config.yaml
activation: "squared_relu"
norm_place: "pre"
norm_eps: 1e-06
rope_base: 10000.0
attn_scale: 0.0884
tie_embeddings: false
parallel_block: false
extras: ["some layers without attention", "local attention windows", "shifted keys", "gated attention", "value embeddings", "hashed n-gram embeddings", "a smear gate", "an embedding shortcut", "skips across layers", "weighted sums over earlier layers"]
optimizer: "muon_variant"
decay_shape: "linear"
batch_tokens: [32768, 65536, 98304]
dataset: "wikipedia_en"
Each number is 500 + 40 x the weight over its row's rms, rounded and kept within 0 to 999. Layers, rows and columns count from 0. Numbers have three digits each. The size before them is the row's rms in percent of the matrix's.

# down: layer 4 MLP down (transposed), 1024x256, rms 0.099, rows 393-492, columns 128-191
# up: layer 4 MLP up, 1024x256, rms 0.101, rows 394-493, columns 128-191
down393 093:519481532479465525435555513451460486492452578562430476434483487410562467509460517454510530536463509475520517526565502467510526513551484485486543506467524529516548539477400501443464481490513560
up394 114:485499511574526480546604493533513519580556476529557474446453499489449561464517535478549554514543472456500546513477498430449461513557553534482537478480527430524463533492534468466431575480459445
down394 098:478483446452448477523539469494567492541546485522484467521493502561554504451497550482449486492479455515404513479501502412485459449516566564512483430441518500487501472501371540537526508490542495
up395 108:461449466532529536506498525451448492513445386506543479443515476496484555524568435547533499509489460460474533572555540510553465549459491389492537498550476544493487433495540433434516482534503537
down395 098:538446453537448604534468537527439458456545541439464481534491447460554532496539551495434477501502505501473521511482536500535541528542423535513499469472475518411480533461421548608511511540482413
up396 116:436494547565500478509422516501512458492537465521592510499538560512487451437517492486440506527433566425625516456470460542480536497468432410480523517439532507481440480526454532550526510440511483
down396 108:494418430537514561544537530458508491431545468534493456479529437531475490401547531437461531486482556479465518534501474538551471482432538624508530557480533527522496487471472509544486491527565472
up397 097:492500472469513568494507503503472471556519469446516521512502513490544549551468549544485509504451452476443476464478477529479462565503504503493504552413518606556472501547498539506448476451539503
down397 100:471500438456518452474508424487556496507536496575510552495477509553482467449443532628563497385485440530566523514505497486517425546483481501551533533519496561450496437500490505580488486464509495
up398 102:510403534462479487498500484459493508554517481536527453490400493466521551548450549556481578488567469456492496424532478530461516518487570481483452516466541540532500443468492519547467561559458498
down398 103:494444531518496522502459487525455533536472450492546571552570496467501504488484491587510569413509533502522472490478497503488483499524529564534475435538503526523514485437527478536472530489480558
up399 088:536516526524526497532433476570480440580422534578512558458510493526490475552443572503593469444517498506473562553511444496509474493477430450506490469555511425544491480458536469503529474466473531
down399 095:510484497500533503491559512494495545497503473554462523510453491555498495505466524415491474486486486515484450546474483484548543535470494447560439501514421422573544502505638492487564474509522477
up400 086:497475496479517459467499461535459486503519516464453535511528495505483554588450550486464507438441473525526483497508559492508487468545572483556503502531517485454534436463580561509565447528503470
down400 091:534436539521426532540523482482512383399487507548457646476456588514504521489544498543512517504529477465495458496420537457526492521552562446433451485568461443557461421461512534530474481526458492
up401 098:564547510438495439586472508478558554534473540491560480557458508528559555466483476493476559463546512469476543487463484479452492434436461520499464468476481528476499516536551494569528501489457548
down401 099:520549557434458471524577502468532570522503465539462573532523526497537485463487507486528533522504525511440521461423507540493455597544588491419475519477508527484559514558459466519475536535518467
up402 094:546491540581510524535471491518463481506479524489490483454551553524493532487540525467510467489464452441489398451446521525499483524504488470429566450495467472495491474505496487512424467517506449
down402 089:555513452532516571480456506492526496463463548543529486453551593535534503492562540523536526567517527479523480473469584560498422505586564496529503460489559480469537474510310518522451542499453492
up403 102:492535548501550491479493593493547514527548440486516547484469589542452467448500500483461472500468463536542505472516497493498476506532522524557374510442509436462515480489521452521434471448563500
down403 100:473486562517479528438584568508470424396486491465510460514505440536503472500532516533486535504533465454452514518501541486463532481465521536514480501459517508490512471540554475597478530469564532
up404 100:472476424520483506468512545540531507456498454460540545452424500530509589462522427481466447473503519550459501535471548497530525495443479439449500566477511492534449445572478494498563479500534451
down404 095:545475493538484548502450512450594507426553475498570491527569532512541496492503528513457512496535534472507458485487545511521512568469499487559492485551476485493536502452492503514532490456441506
up405 107:562492465453602469449506530478465459503474479461540478429399480518437530512483486511537477514519441511483527515457441498529559591552469547538548497532476515464489472503490555517487569446550444
down405 105:496526495482505507436493509494556466458523439455524540432507459488536470514451521476549429592578499498506525458520506479493538558609509546490539539502446495453484453528444569550489526548509473
up406 093:521463514526547439595520540487580461509494482556500488484485477477506515539478532572492537498471460460531510534502538451545557587548525463490500473481549545471471569501387540506462556490433530
down406 102:442443524528538432441497515502547488549522416465535494562469567403522409577541543467513537530465501544537461523546535465475470449424534562478508526496461524586491500562465526458488461518487567
up407 100:460572595562487519537500518492503506470451583520517484485576524519526514515449481493548475474491544482461519420448530465501504505552488515462470558531508531397521484553531521468479470571515494
down407 102:519527547498496508530449466490503516450504539583510473517448514524550532423465495556524538500497481525552465431553462463457515458487582513504461536523479505490548522536483506429528591474495502
up408 109:470570507509466507583436562449450445504475533474475508459431487490467576506509496491459513532467484509541511486487465528503482481524472430561512448577549489438537531527543465466448482507546477
down408 108:537535489448487466534512481542497497525485485524534439529512508439549504492471547542469466514415444485497473493566499524542444503484427474454559524496503509486495511461574543460556475521504521
up409 093:442466470512462506546536483552538431409470505497448488462507487531435508506515457519497466478506469475437486479425475520478516542443512484513457455472514538486422452499583455521485490523504546
down409 099:540528550520554526425465561493485538471540446524469488463463453503535508515486461439542514413442485502525553454533480507496490512567520508377507517497433497572555500450501477569520488495508418
up410 090:527430475506470480477467617536438531536489490465493522492465560478555482476460534555480595487468468580449491597513521464475530484457462508588430529467521505442518510519497552525485540468620524
down410 090:524471463510504471525554536428457548549433454523552562521475548451517512553525454513548514532470623427442522495542450439469498528576489487493470471529528531609486486501464508469447520483440504
up411 099:570477530499467512474520442510495493469655492509515499435552506543461440499516484468524554432526553480421472574464576440475469481501511445493562442448503497494477510476553510403464501499506551
down411 095:480413449487518476541432466579517503511459525467516498502507572495454483459476455471540513533533482490520536517510446450486487614474489475536548488488457506518475503478535493455543489515404535
up412 103:541499534534481473546598436477504534450550495459618593546511482429487501489450490507499507503486491443496460543549534447514515501476556445517582540473560540470530530531493546473470508470450521
down412 098:504572558555445498473541487479541499494495525523565538447510485466475483523430495507515588477507438541499508432499520536422429508555437481451457482455511451479579522499453520497586561502522517
up413 086:424536447498427564573459447542560527483455495479513449394453487497470487528498543500576496488404529560577610482456476523472517423521542480527550509526514494495452482551541503564534501522569474
down413 091:492544524521519469534494490515513488563525493494558578561543498485459496434541461508520542454497540519472492491467517443477494451467485540497458536484489476421521457473471478497506533447500537
up414 083:460515509466456473465519484469545515489513529482494543505509441525508478504492430551525558430487456439551495507541481488550499604452426508499539517489476542535527534473516520539556425501519577
down414 087:450530491494491466549476514528515500476494506506509493542568590490463447453584443508592529562503480527481385484495456511460499468441544484483494479543554485507498449474494500527463587521541532
up415 103:432450462460509489447548450429633468498467487469485438507556455481488494538534534508473500510479487519415528464528506545504533436479508540537450442495525500462484563502495446492522452460461460
down415 102:517438494501432560467514490496487532484513521475527526424501531506514551492485487602528495463555415457446505460508439518488490490432475478518532548498537477489565481491484610562398495524514436
up416 093:490537569544578542502465488543469515539420518538566511494540456563533492496488457523596451477515530496533508561489403533489465484517447467475475568498462459504540510449552435452485568458475533
down416 098:506523517479440524502532512492501533514510496574532565440496485523514541503436505489475539512497498511467452496522471470473516563466508417493431478504490426535476475520497531520578518567492425
up417 102:504567440486485474540471485488557539497539470521482466532508555431464540477439504502482440405459514501457546434594448510491527476491494571451461587524467492533462440534524496514422492495537489
down417 107:502584462490542491526525482509568468519504470514496483432455431541445528453585453464535436499425572486505500566524532470452460436507550561529504524528543518533494473542499443592422508501527472
up418 092:479506474549400526554472559507431465429514476443478489549474471509563514480502444451531527545526509502516489496531475459484448466460528530483478496442483515428521501558522495527540512494545466
down418 097:490517481476496546522470542565517476502452481474469520506480419532468468497537534405560564532534461466496509494552505513541486522497597552446502443560458530480475478481533410481500523519567481
up419 106:529491515537470543509534554531453532478513560477532389491563569512515466495469527421493426432510459561491507496535501428510465497629547545480484541492523492457495541434510491525441501551559573
down419 105:474485502510448415517485534463446548553517522478432547426533465530509603552467451555443544522481468497551502562467491534541514530511467494478578542461483471540493501486533517534510588501475485
up420 099:446502526504559481518529516557474551541512465493534508495531497514481552518535490527522532441471436464424556458424528495470510403524549498450498519489518477460480469530472551444468458480492560
down420 103:528475414543520530528543448563543496470471509409444514498450409482495522465435536525486474473451450456481484560537533449526506466463497525541447490520525403466493435470446521425509500450470528
up421 094:505524634537524458482504520481446524510463494496468502483471489546462469472414490425472521444435424473530519459430550561432527549543475519449522594453521437483508492497500444464538496559523481
down421 097:515495524527468556600477541440466428526576525463556514554499516517493545493433388475551482554532529455506523504519432405502536512588498531525517524545493525519507454530478455447541487578576478
up422 099:611510584532533444508435484518468476477490482426524522523534611478535518541530438477510539527480466529514459498484514489531578475532493425545562484517494460454549536596484510531449524523513524
down422 100:467481446549564561487463575472542567532533488523474426512497491524397442490495480477519477574420546461489502542541526513455575496529489475529569533434463522475512486475520515478501459518485455
up423 100:507452530547543509487488467481512434494477445540529526538377575368432468466459493490459509438489484495453511504480509520522443553453509483538567502440459489547552517527456556507568474551496542
down423 099:525575516494529499462477512546498436613471534496485517548458545527441508474430531514465494426494409509464533500513480482536488529476462487515455537533430504489558525541552496530595464491478617
up424 109:531539527479472518560570520471476534442435465440436493546536477481510518528493579520514508518390492535504502467496469519630498435536442495514488498480516483524459485507499520541508465567493524
down424 107:493482479507465519528505497515550547477561540571498464548481483473446477559422535540511483456492584514528516507483454467541436489504463515523436455438563461473480403482462534480442470539469537
up425 104:538514496483506519581484462547504452518509513573462541583477417507474511475524477499512459535524480440564487483448502555471528526440524486573488513596516472487500531497533507520574471488562544
down425 097:496437498536409421455561511492439513468533479533487447501528486566489479485463431553590406567536491436483421462517545488490473519497468454511487533544506580449547477512422493527532445486461504
up426 108:492508545529445521546511483544489474498492531457557495483561517479542458410514489466502516502430526475454588493531400529487534509513473520472493540498460458493466468490520536496538505467516485
down426 109:514475543465514470484484573500436522471481484504495493474539468478536566420513490463495515543525555501383570512486518512447443429602468551500508452500466454440523534582522452510573504465487470
up427 120:513473539586589585476416521447506564446428551450492546473529569450425535553498496462511530533481492452503507496491536506552529582510513470478544473519514527516529518509516503504475467539549481
down427 104:487523507539605559462512415491514517511431553448485499492484510492478486493509503486421486546492438490589458443550510501487549517525503505485482508541441527510478532550493524526542502593505456
up428 104:461570559534530506522481532483482542496453518422532524528475523405421507543541565503479485517449473536504474513423519538442501511503527518478520475474486472561486450528440562525513448485496524
down428 106:453504499547481474460495506537509492474464445529496508466523575449492509505461524550499525458570527519534515521435478521550533523464470434608501488559515500477544490456499523461485549469479536
up429 099:468480525549487485478500471515521471485538414475524485432488555488450517492464458470490547509516493466472513532527546515535519557458575478465489487477463520558540424423550514435466512442535487
down429 097:522522531438479405486472499536455471519395529519470494492452469503572541481447429483483464468438512532476502490452489504451471577518486438481531482517460550423467553501410501480543522442505510
up430 098:539549507496479429414494478469430473444499557453541446545474488463510512491540532473506521475512514550490587393521491521501508459523448505507451459418483476565504493570478477572537533492471543
down430 093:599533471489523515509459529510436419534446557528553533500488524472427500517527510506544536492541434536536532477587526541479536485508538503480503527488412515501453470513318422527520458475450453
up431 103:557560476485430539494497485501511524479468463506510468425577545488484479476437494527482456486517495463484449482428581510518512426437457490575511448495539625420437517458512519439441480503508507
down431 098:463496515519587444514507447536473429535502509455471531507515483513448434498481523514467521378487518553584553455479441489523555511501507450507493499457473484506552488518487483512531450427457471
up432 107:493524464533501500543581519524521443487559564476501516522496572523576504536469531542530572565508461491493508525457511454505518421446553484411518513462461552514393551538509468535513496520485455
down432 106:481553423515462530572479505481384483481529442495514482479432456512516428568530510537537575508474546511471448510457512522561524472387491500509483504517483525519457530493476524510537454563451540
up433 086:505470465546505447495548506513412497496409541456468523394458475527441504481479423562482537466416561479585458529454592446499488505486503503506589454499443511467530465516461502465502519479417517
down433 085:517483518543492439482522462466538521540489513508513529505508470492484434559500532471551439478578477525496532526490454541467537401529491551470550421475498535509558448536508557486476474493512509
up434 100:448487492438488463465535450535468528511512488498535481544481521536468576493545511534531508481515492492482429546530444537546515543489551538574448534470417509475552482482492492431492485466463444
down434 095:478572426504557513478452490518485468596520596518531447507569557499515442480540492501549483510496469520479491496520518558538508476552565589561461534519496487466525427474328443630511512484492556
up435 098:511517455480481454498525480554443503465486474530461486528450557500542533463461532506479491501476431456547459447390471482548486509545532508496480518524464564479511574457517541499408521425490451
down435 103:496430472485458528469561468504494473497466562532482582563464508469462520491524461482435548496517461531484480427433497520516557501490499476442532490526469560481467519452572554526461440457502446
up436 095:513471533483576469558518540571512516594476478501527494487501448528541512497511503452501621527430556516464575518566568521563554416526385466528536527484473488543511462481412521451485504479547490
down436 095:465443506520416555465422403517526501462491530473500469463535391508459500479431487557473520498470475501478500479479516460478483536453494501553484501558503507398470457445379455592544495500502502
up437 102:486563499559536446481470497433501569584504524505487476502509517432453423539523534523524460532466475549568523490541472449472487438519515515471470512526546469447509500445539493420524426480513426
down437 099:526401486570487546512496451471451466497472552489517538470511475611485442480499524473495464542507506506501459496436564545484540518540460530517521483488540524510531524511514461517514444530436514
up438 100:565545477461498530558475522478521530467543497511511491497518553480513553536472434427513473466476563423483437501495543538511464498510498537481517485472511438551547493541592522604549549505469511
down438 104:498506422429492539504489460502547518462464462551571409531498602488485428476495457524503459503496462447470497556526483446538431477519451496508451559528517532536527499512520530572527477514506531
up439 092:543451428565486546488462523457481494473479475527513478543531571500448541419501411516454531572486463466452519560522507550560500449509438479489477513459498568513496552512559511496477532578451499
down439 097:479464470550479467418467520432483505403481536506452509554511581472402515523460463553450546452490604502461409475507517485499508475529494511516479515449436504555475474508513465506486502536517520
up440 116:456498436552571500528443438514538521571502560516553467541478479465591567545498443468456473514465502443566447461476506470450544481501466515490561506471491493481457500560493579561499499516492450
down440 108:470525474546499470529467524535465493551504518526517510469543596501557498558535437545493486511438448565488464496491534468515576463476536533483474443499522495501504509473559549549537506556536508
up441 105:563512519581511533481530489509556458517494507500560498537469440460546517466458466424484581504492529469512456539473507445518542495532501496488528563504479486434423490518498486499530510535450575
down441 097:533493516489541536437534475502505472473521476482479532544485498580431445600502542558473506473483529498532468451582541516505491511437517452485533574487498429560534471492552585543516538492481546
up442 094:455499469455465498466530601473435448511512441542511502472543455510520527521451429570524511468503469504490543491520483485523545536453501457479486575464577522544469498506457463409521490409492540
down442 102:486547504550594558457521517460515479532515486493477451525484475535508482532447444554511519513513470470497490472526484482386463497520424466522513483437501462549414520503535553414437464473423501
up443 101:499454501488472522495569560484499506519417459521562518480479519440557473486550496490495503451477536475537481472542486522542461483445493499558503488474424446556418517450550559498460468507483469
down443 103:428480491505513493518502573525503414473523563498490545506472500475455494471423484507522509492489498517482497458521434392491498454589489561526496489541457511474523508468543496413533462566480495
up444 106:498498445481570486469492474531536483517550456428445482484559497459502506470476529485471519467473508480546494527490479489479562453538480487562519479472447432476561513512523541505481579475443475
down444 106:531514463522604455480478481561526612440526530480532491494524530571516472512528469497435465500516515389549476523468459525504479536502520514440551540510491495546605555467561472428493432513496513
up445 109:506473507531521551512512483488431497554522446516513498495557524491497509524492476538425481548507516491466511491569485542547483475511481565478453473499553473496521604453535551488428517432532523
down445 101:533553502451506443463497467523497483539503513526488479444512558486478523544516490490444580497494468523489517502510513521475530492496512441526476486422515450461497581500527458577518506471467555
up446 096:502546513375488479435530472502518519538509490425504504495527447507465468442509463448489449435512426446442422448483560501513581558539530488527504497468562495462529450536475494496542491513484604
down446 092:535537525491488551528431549541557424444484534483483511502467483548464490499490502526512471525538487473454477499401545471550530561400538493547443504458484485518446464588486576510553556523477449
up447 107:463548524581494438501410437496560531481538532478503523413511557476502516516434555558461561499545556470374487515496535488496494529488475399415502455444432547452573501510482528492495501559509511
down447 107:511528440484411516534497489510500515533521498459454469519449421577468447463538479495464449510512491480509496525490555439499445563470516511511545488488484413489524507502589544457473511537482473
up448 100:543482556432517529498473520530527434523498534538510449422496576517498589532462487463472488494436492468552524503517435535513525508505530469529408503471544561591518503476529467448482489579519593
down448 097:536547486466497448469469523491450529502504529532524491550507540447503561500443533575530495537459485603521453437512520440489448521572500507513499520539537441522563495553505522438468471505506517
up449 108:446503522441458526518520491453465548508539524465463550470513480500490511447461530533507472539429467488495502502524486550514493460603488456485400474488482530519481446457524472468491476415506459
down449 099:548519577540440505516469570471560478523509487450498539560485514531546481435487528422480502434462496483463498524500558488460454491507570379521525507509492484530513476526412498458501447368456391
up450 097:493485446539530537477502522520516551471489460525512509498533490480492603463508516471466548437430481507551503530531487484373544561486488455448539505489457542470487549497497548454439503538484477
down450 097:507509498524551466487564584552478430534456496445477490567462531482486504454425477518549522504493471656537562526486548457488517503496485431546511547452437488488521558520528520504530431465456512
up451 089:450499530505556525434501521516493499561452487449487467505527470433500551550557471496542458532557574544495540639487521530450523501539514463506576543512495511505511541496501511486463470514447498
down451 098:536557486463498475514454516515427566507523525537454518498540493533529502468437530547469588452539532504438505466486561490470462465507508442495511424535514492450563459489497485494495493451560527
up452 099:532561578456538537471526512574500477556459427529544478508475530534525486479479499544511478415508487513522515504404527502573591435535495485542510400465445540492519511478484453555521432529529488
down452 098:467449542475523515507502482572490460498476444461461507511549562492443465452495472525519501458443450490528514496424569558516471540489506475523533483527528441512445468508551485518485591456568499
up453 082:484582540543458631514507473554484445487446452496596533505460542511525463531506459500461431533488514571475534491531445518507445473429489489419460499533505453570441514469491466553454560500573502
down453 093:434526482443471556559481467529528518474523465461551517514538475496479541552441466479497494494518527526519494512458558558508486520529458478522529523426506510469490493438447485607562538559505508
up454 078:520469492541429503520471521481481460455461460533465564540455529464513483494459496448523536520504471517570447450561446493579456531542532540427558533502553430492482496492553527462465438527514507
down454 084:545420448435490519527504477463492518533526557468530592490386521512550492563515519475480450490476503550463446532573498520502481528535541508551488496508529526400512479446464516518456446566485565
up455 101:467545538576484581547494459481374453473516535460533527432511468432553503506456527475502452451520478498495663484503454509484535611437500505502468467472489509455459423495439489544525545490484491
down455 103:540475509527492516505521536441476525472517501485513513490489418506526431553507524505498478393462517431529426445473499494435447526461507450411480454525490448505608442481483407575574514483592516
up456 098:522560539599510573498546526586581552521575474470465476502479483550527440472508496480459546562534543519469433522449479529519466500461525524517462494478430435545494533484569455473533510525503483
down456 097:465511556551507543490513524508485476563465524498460584519520493496492567454481432540525507484543499581430507578462495484434522561447524459521474480581453488430485415484470424592504551526469501
up457 100:546514616506490508539464440521525507516435519452463563578492498527447522489494508478545569403532477567504533527476514440570445498524487465481420484505489415478507507425591512515538467510501510
down457 089:484535566525475503476461550469576460522490528523567509499536502482554500494543458573490509545557547527473480577534458487573523547526523551473433548541531470471511452463523513524529527507540438
up458 098:532472454533427495452535483553492515500537517462496506480473469468480503489521534509500563523388411486543488457473458573586461503493524482497510558543558503528443579508572493495486485499520506
down458 099:574535570486498459423552510516542473424501550572500588464450477553445453491459483434474438587509559517521491545564514526471514465513518478502522490508465463505534481584503480467576462509488421
up459 102:513511547435524450542502429494438570493526523473489453529498530512530481514528545498552512512514455471488558554449541447489509481471468586478497507552563480494487480509515533428533469499547552
down459 094:533465507485540399579449496472464488395506551491482543493480496541446484398506488494526514554515430489461531449549569489520559480507489517502560540456518540511528492553475548566494537557388499
up460 112:546500529530512532584550534407413487528446497505447442508536469568578501504531559430499544429505548489479466464468537523496502447508490529436498489542445513511520516532573461492418551549482533
down460 108:564465481545477454539490533456523536479505492475516539520515525527509495483568497508491544463461514533459541506461450434484432507464528495520459496517451459535488494521547453482469486536497486
up461 103:531495486496469510536489517535568500505467540484476423557474495567484473484524477635580489479526506537526550480530500559513531502541486519538531439520545502541521498432507526483497517475570502
down461 102:536527494542485507479464457478473451457506623517513497439526508581510441478495458464527477426524508571522569450525471451506528517578419533522518523527444421448474408509512495492550549504473506
up462 090:494547522493445534432495456529481563495459442492481523549535519496448513502497490350467562500481416432521527489437517524547499488483458497537514521397526604436502380524550473466511464483479469
down462 093:549555461552523551531448514478459419445529496521453510594526517585474438507488511471500541502488475447481518498523479516504574524524451499439511359516553498502482523473433511588542474558505515
up463 110:472515489560557505556500539496467564528464629497513484555548498440490493520501446525519559482462416431559461544524488570549504523436461505538508463507496508452562451531428527521434550480496503
down463 108:525605517517505532537509504451528534471505485467511532492560557506492570493465407516471542521544547535543480540487499500557459579411578502480525434520508445493497510501538484456418495474509443
up464 103:544449498544558502470549536493518566529532484493480488488505479465565474437495492517473493536534556458501535480489505483532466475440474538516459544499517517468509543467457512535449382430486470
down464 100:526457561580505543417462512553522550509527504531478468481538566508574518520494509522488487524520399422505533475460505463510474460440463577561489510477514451537473466530478500524480520556474496
up465 110:524466492476507530526557525490508533595450491470522527520474479520462535532516505525577488481557453504482489437485518452501465509525480420547500473483579564522528476495513551481488476490468556
down465 106:469400486498551549628516552509500568538569496481546515496506466459590495514572490499553494467459504489538467435464477491460446545540515502445498487536517449510506554527547558546517525531524536
up466 085:461483464533471546549510495536544479484539499538505503521500461433508482490431551495498546542460433508514497542504509612510427486518488520452515534493525506534504450443465471542502482499494549
down466 085:467479474553520512454418521435460440538547553486468505484518498507551504474529529440499510504468478506534536460512580508485448472554484475441497440512530496523450495544538525532543453463461491
up467 091:472494582498490495478486486527475427539500558437572523516520485467477466479508527479480490460538516552396483497486539531599482553546505476544413500495507450528518443484649475524518500541474485
down467 091:472512575511516483500464490529470526486437495494491612466489490488481496428564477504503456487534536476474458538456497446506499507482566417520477503487493491546479413478569528541570528559469439
up468 106:529517502544521518548443429510442501516465515582519506500563489494505538532510610454517479580490519563435439443485515506522524458520521463513462493456504486443471522440499563460520514471479482
down468 099:495424464527488500513503446539604488492517475513539465510505584482500484452507529426579529512444520453398425501534498465595551491522445500532458487502527503484505540501478557565588550423534426
up469 125:470469532539534486556471473453461474470440426471461535466528539471486494498556504552463515488436539536527579545529395490500489501522513500513465479475540476489525490510463570506534424531525448
down469 113:434535479524535510462470445482538503508566526495483445482501531473502525532441466507497510471521496535553521452435547449469407563523498530520490466497527430465487464582522483527522486503502570
up470 108:422536566525509523493539539498411469497496537468463488494471470501442524529536435468528505431474488517555522548498545553488516590470539505575609514500558475494520505505495478552477538597538539
down470 102:529420508499505441489515441453490507508481443387554498482500478473479443518524510438548528448478579488533421434484467562573498529517430526505527443494489488482532511481529495556503499597563543
up471 092:421489511485489570491481507504516502432499448480562452529510497466507535449479499461437492588487464535466440529492522471504525514505477479461506525578518505532463496495469491440491453542485521
down471 086:491397472522405556472449486495545507437459468470576472447461518534524393519462486468436505457542475574467488533478502485473492530482511536488449482542482480548545432526451534470508494509446430
up472 090:447504486473536511513555472516451501536501468495476498464492538552613562524576531499512459577443498524480507407464476525464461461414521489513552516443513486562465498485493536538496528502510495
down472 099:537544461531521524478492533505514470503535513521371546477523479604495470460529480540480548465515531586469471538553455486514498472451509599462526481531486494534434491456450535504521460514499601
up473 097:495534485497473502511505521487543515595489514496489531481454536507494504494496482533559498552484474514498435509544489516572527456514505510499573522440472508559494457491493480450558477467497483
down473 096:512537451485495455509524470483503383471491514493523497585496405591475571582543403570546467472500498533501434580384542533562438519559507474546494569517449550532483508522505543557522466506493544
up474 099:390523497486508557475485564499562545474488441534513502535460581589526489503468532526531514522483505447538503442509554529501510559482525524518504524454458511497505480504516488513527516518498455
down474 101:544504459517501556496530494532482526462567397609511518567470517486536450511504504480509535505502484453488465444514404463417507508526470588441537496406518527497479545462515434524531505465496512
up475 092:510509525512547600438464494572516480497494449595498562570477552395466497522447461441382503509485472502472578525529459502497466512447463552532544448501505426499521502472431546460482494485534485
down475 096:470617437485493547522424488551497472485529509497461466522492528524532472414538544463494559517499497566524519461434558504514529474484527523540489474471422492498562443509458525516531458497545536
up476 121:467552550418453506468558521579527576431474474510468555497532492530469478441467562488614487501510475500444482482506546487520547533499486427512531510483540477474480443375523504584557518542530519
down476 109:546538581477496521525615534597514562443480479547498565475574458503471490453447550551527451498518516475541495463469513489472518511503472517544488549477544533521467465425550551509514487469520540
up477 102:469397499548537506517513506484530485486530483569494491519454533395580526503549509517554541506447417543502412533510492473534517509495560475390506545438495453514475473509464531496475453517482532
down477 103:433498534565523528563441497542504489516511549496519408588457471541481439498487533521475523476481495544524457504497498558487501482514499484560424472460453535475463527471471549525510581503413474
up478 098:488572498511461525500512488474476474475462501514537515549549511521486507476523520490453574511561487477521539449489470505500546442483497537575606490434476532499489442469441483507521497444520560
down478 104:506578477500492502467503499477474535414478523510502533511541499453532509453558531440557530519471539497492490426522505487472552485491504539498483498482492519516643647524525458449520508510541542
up479 106:469505482480489533515467481455475487543547398488437565496358540499512468531474513463537494542443537454466502503527443500519486614559446515430482575490540426516509531504497553425475452573527506
down479 103:419567484522515533527473445517534583513555502546569482531494538507468459522515490530559489461461539485433471474501544460529441487553602482494437472537459454476524471488483549427493588506467489
up480 103:470525504494491581503552411468500487529595508482478502513566476470484561440508474431511476486454575457492474475452497490483481481470486434527558475471503540524479455549481488520466558448458523
down480 093:459528551455552571456536524496580458531575509493515479561509496558444520463499475496493548478553572505462529457581463465481508447447471437518486455505550426477461423485466476531455609531469536
up481 099:473527537564466473543500509490455515445465513527509460504494527506509545471534464556535489471454448580452519473448478514490515499525523507550470467420507502501540518541571517509478557408486569
down481 103:520480456516512490483525553491494512520397575628563550467492505467486495432488439495411485405519548514468549466466482552509483473502450454514516501444535611433528481467533555491496478435549540
up482 111:477481518468555527490513537486482495532415483520522436490571520461448444620498473543455496461516482516502461540446505532529497574481437507505535551553524592531479468517494472606552428537607404
down482 102:452525522439475546486526515511592491482503550486506481475495493530540528462549541457405443552539456508493536515495517466509475457490503486513536514560527529477427543463443516503476514536524402
up483 106:510472490510439474515531477545552469542503517569538497435536452492525539523508510491513557486524462527567542558551455462531490513493531518412555506484559506544504473533541492492503451468531516
down483 103:528464488512454579536500508577540489540542522502542512466535484428501517505529501452470559506465558555514506511469459451467502437565560504501460509520506518486557458446447521530502524521482586
up484 099:555586498480442526519485498561436477523449506504474486459540511474479578482494516484434510496450443548539579526513476520501517464531510441446517509493484501461552459543502498593525473477470500
down484 091:507535496526469491429454475517467405527452544462498460407486538537480560485459465540541472546485509484461462553544504497500476426477548484537497546442499526475497481466430448475581525468496464
up485 095:480507512455496563501500458480455428500515495465502503457504421414471514503461515520505536486499425444445519488528442434511514558471479561490576441486459498462486527470506459475516486488553487
down485 105:512468436557512452497509566517428495424514523462556492538498524462572531534471436539465577487447457521556509387439485538438511472540454493503536457545444477458573484533516488523547511582423490
up486 095:461508443519489563595516594489507549386484505515488473503463469490500503572488511536444565471507470591535504472507562548493509429565506535538465492502532539451484475444588458509410540478535556
down486 099:488542557490485506549525506477541453470570545529507516505547511515526496467507507455447581430460493547489575477495495523476433516487527560425428585502524451464518526507532486505446517556551504
up487 106:460536560505477562568555468487496487459456501488490482463485444423517480463444517534537525479397449508468486473526557480545555437536474540435520458604532502521482521527537512468464440548466546
down487 105:564475518444487588495523517522525605533496521455496534435526501557504467471472476536460508562488468463518478524447505550442554471448502524523493468500503460477473414531523493494565484523428459
up488 110:433470473456466504493476526566577496539460550447503517472464510494447521453524449567527499478525479496437546494520473438501445511457461498496484538430535469528488473546441518593529532477454526
down488 104:466453464431483543497483588555529494558500473453541559502493487462496561500512428547540431495419489447481588550508515509503393541601476482489511507508530507416514526527538503553512519541478464
up489 104:533483513465512478470496417395476556557436462464367497510534495503452444557554494468476498523476478481474478560518460436500422490563508488475502524502515511398455499558563473484526500487497561
down489 101:520547512514458533475449485462497511428496518453476577460520526553512422543531508477463525547481518468506488533525527542524514525586455429533551507502567518508497556451451543467466566567445609
up490 115:536466578548503523427534469536473554462406449441515565459473509499516443541453456518551517470485509525532482541496505458430478520474526548482450543480555507483478485465470527545549459509465487
down490 106:481506504580497551395463518507381506482515492491481547556512469497588532497483486447548526509559544518547492492541400486478468465476548536522464488543530492546524471498531483545533459512537480
up491 085:512569607545514522501441453553493477474486543470512558552501491512538497514515585504479547433455500477504533512538588491517485497474460443535480466476432439447465588491567559491487535490538490
down491 086:522530542502411452473452470554508456516492524478591553533562430469500485390500511423545458551482516513467471472441518546550407536493538477418413552491464511525431494494583527502465559491548467
up492 099:548550475537469532546613422514504471540463540510483489450492472461520526498444503495545486386500429510521455515461452501509573534470469499472454576475524533489499517558522510451483558565457479
down492 102:482450474485471494553448517479448420439551551549474520494510479461478620502493522511527482494453570469468483534513525456500458515452501426487553523520508535529493492447485508473459471505513476
up493 100:503450465497496521469451559581441524544535467472556515515493433506466502482520480526520476465490493546538556600615484503507533497529527505463488467541456464525511581472567518517480515426616569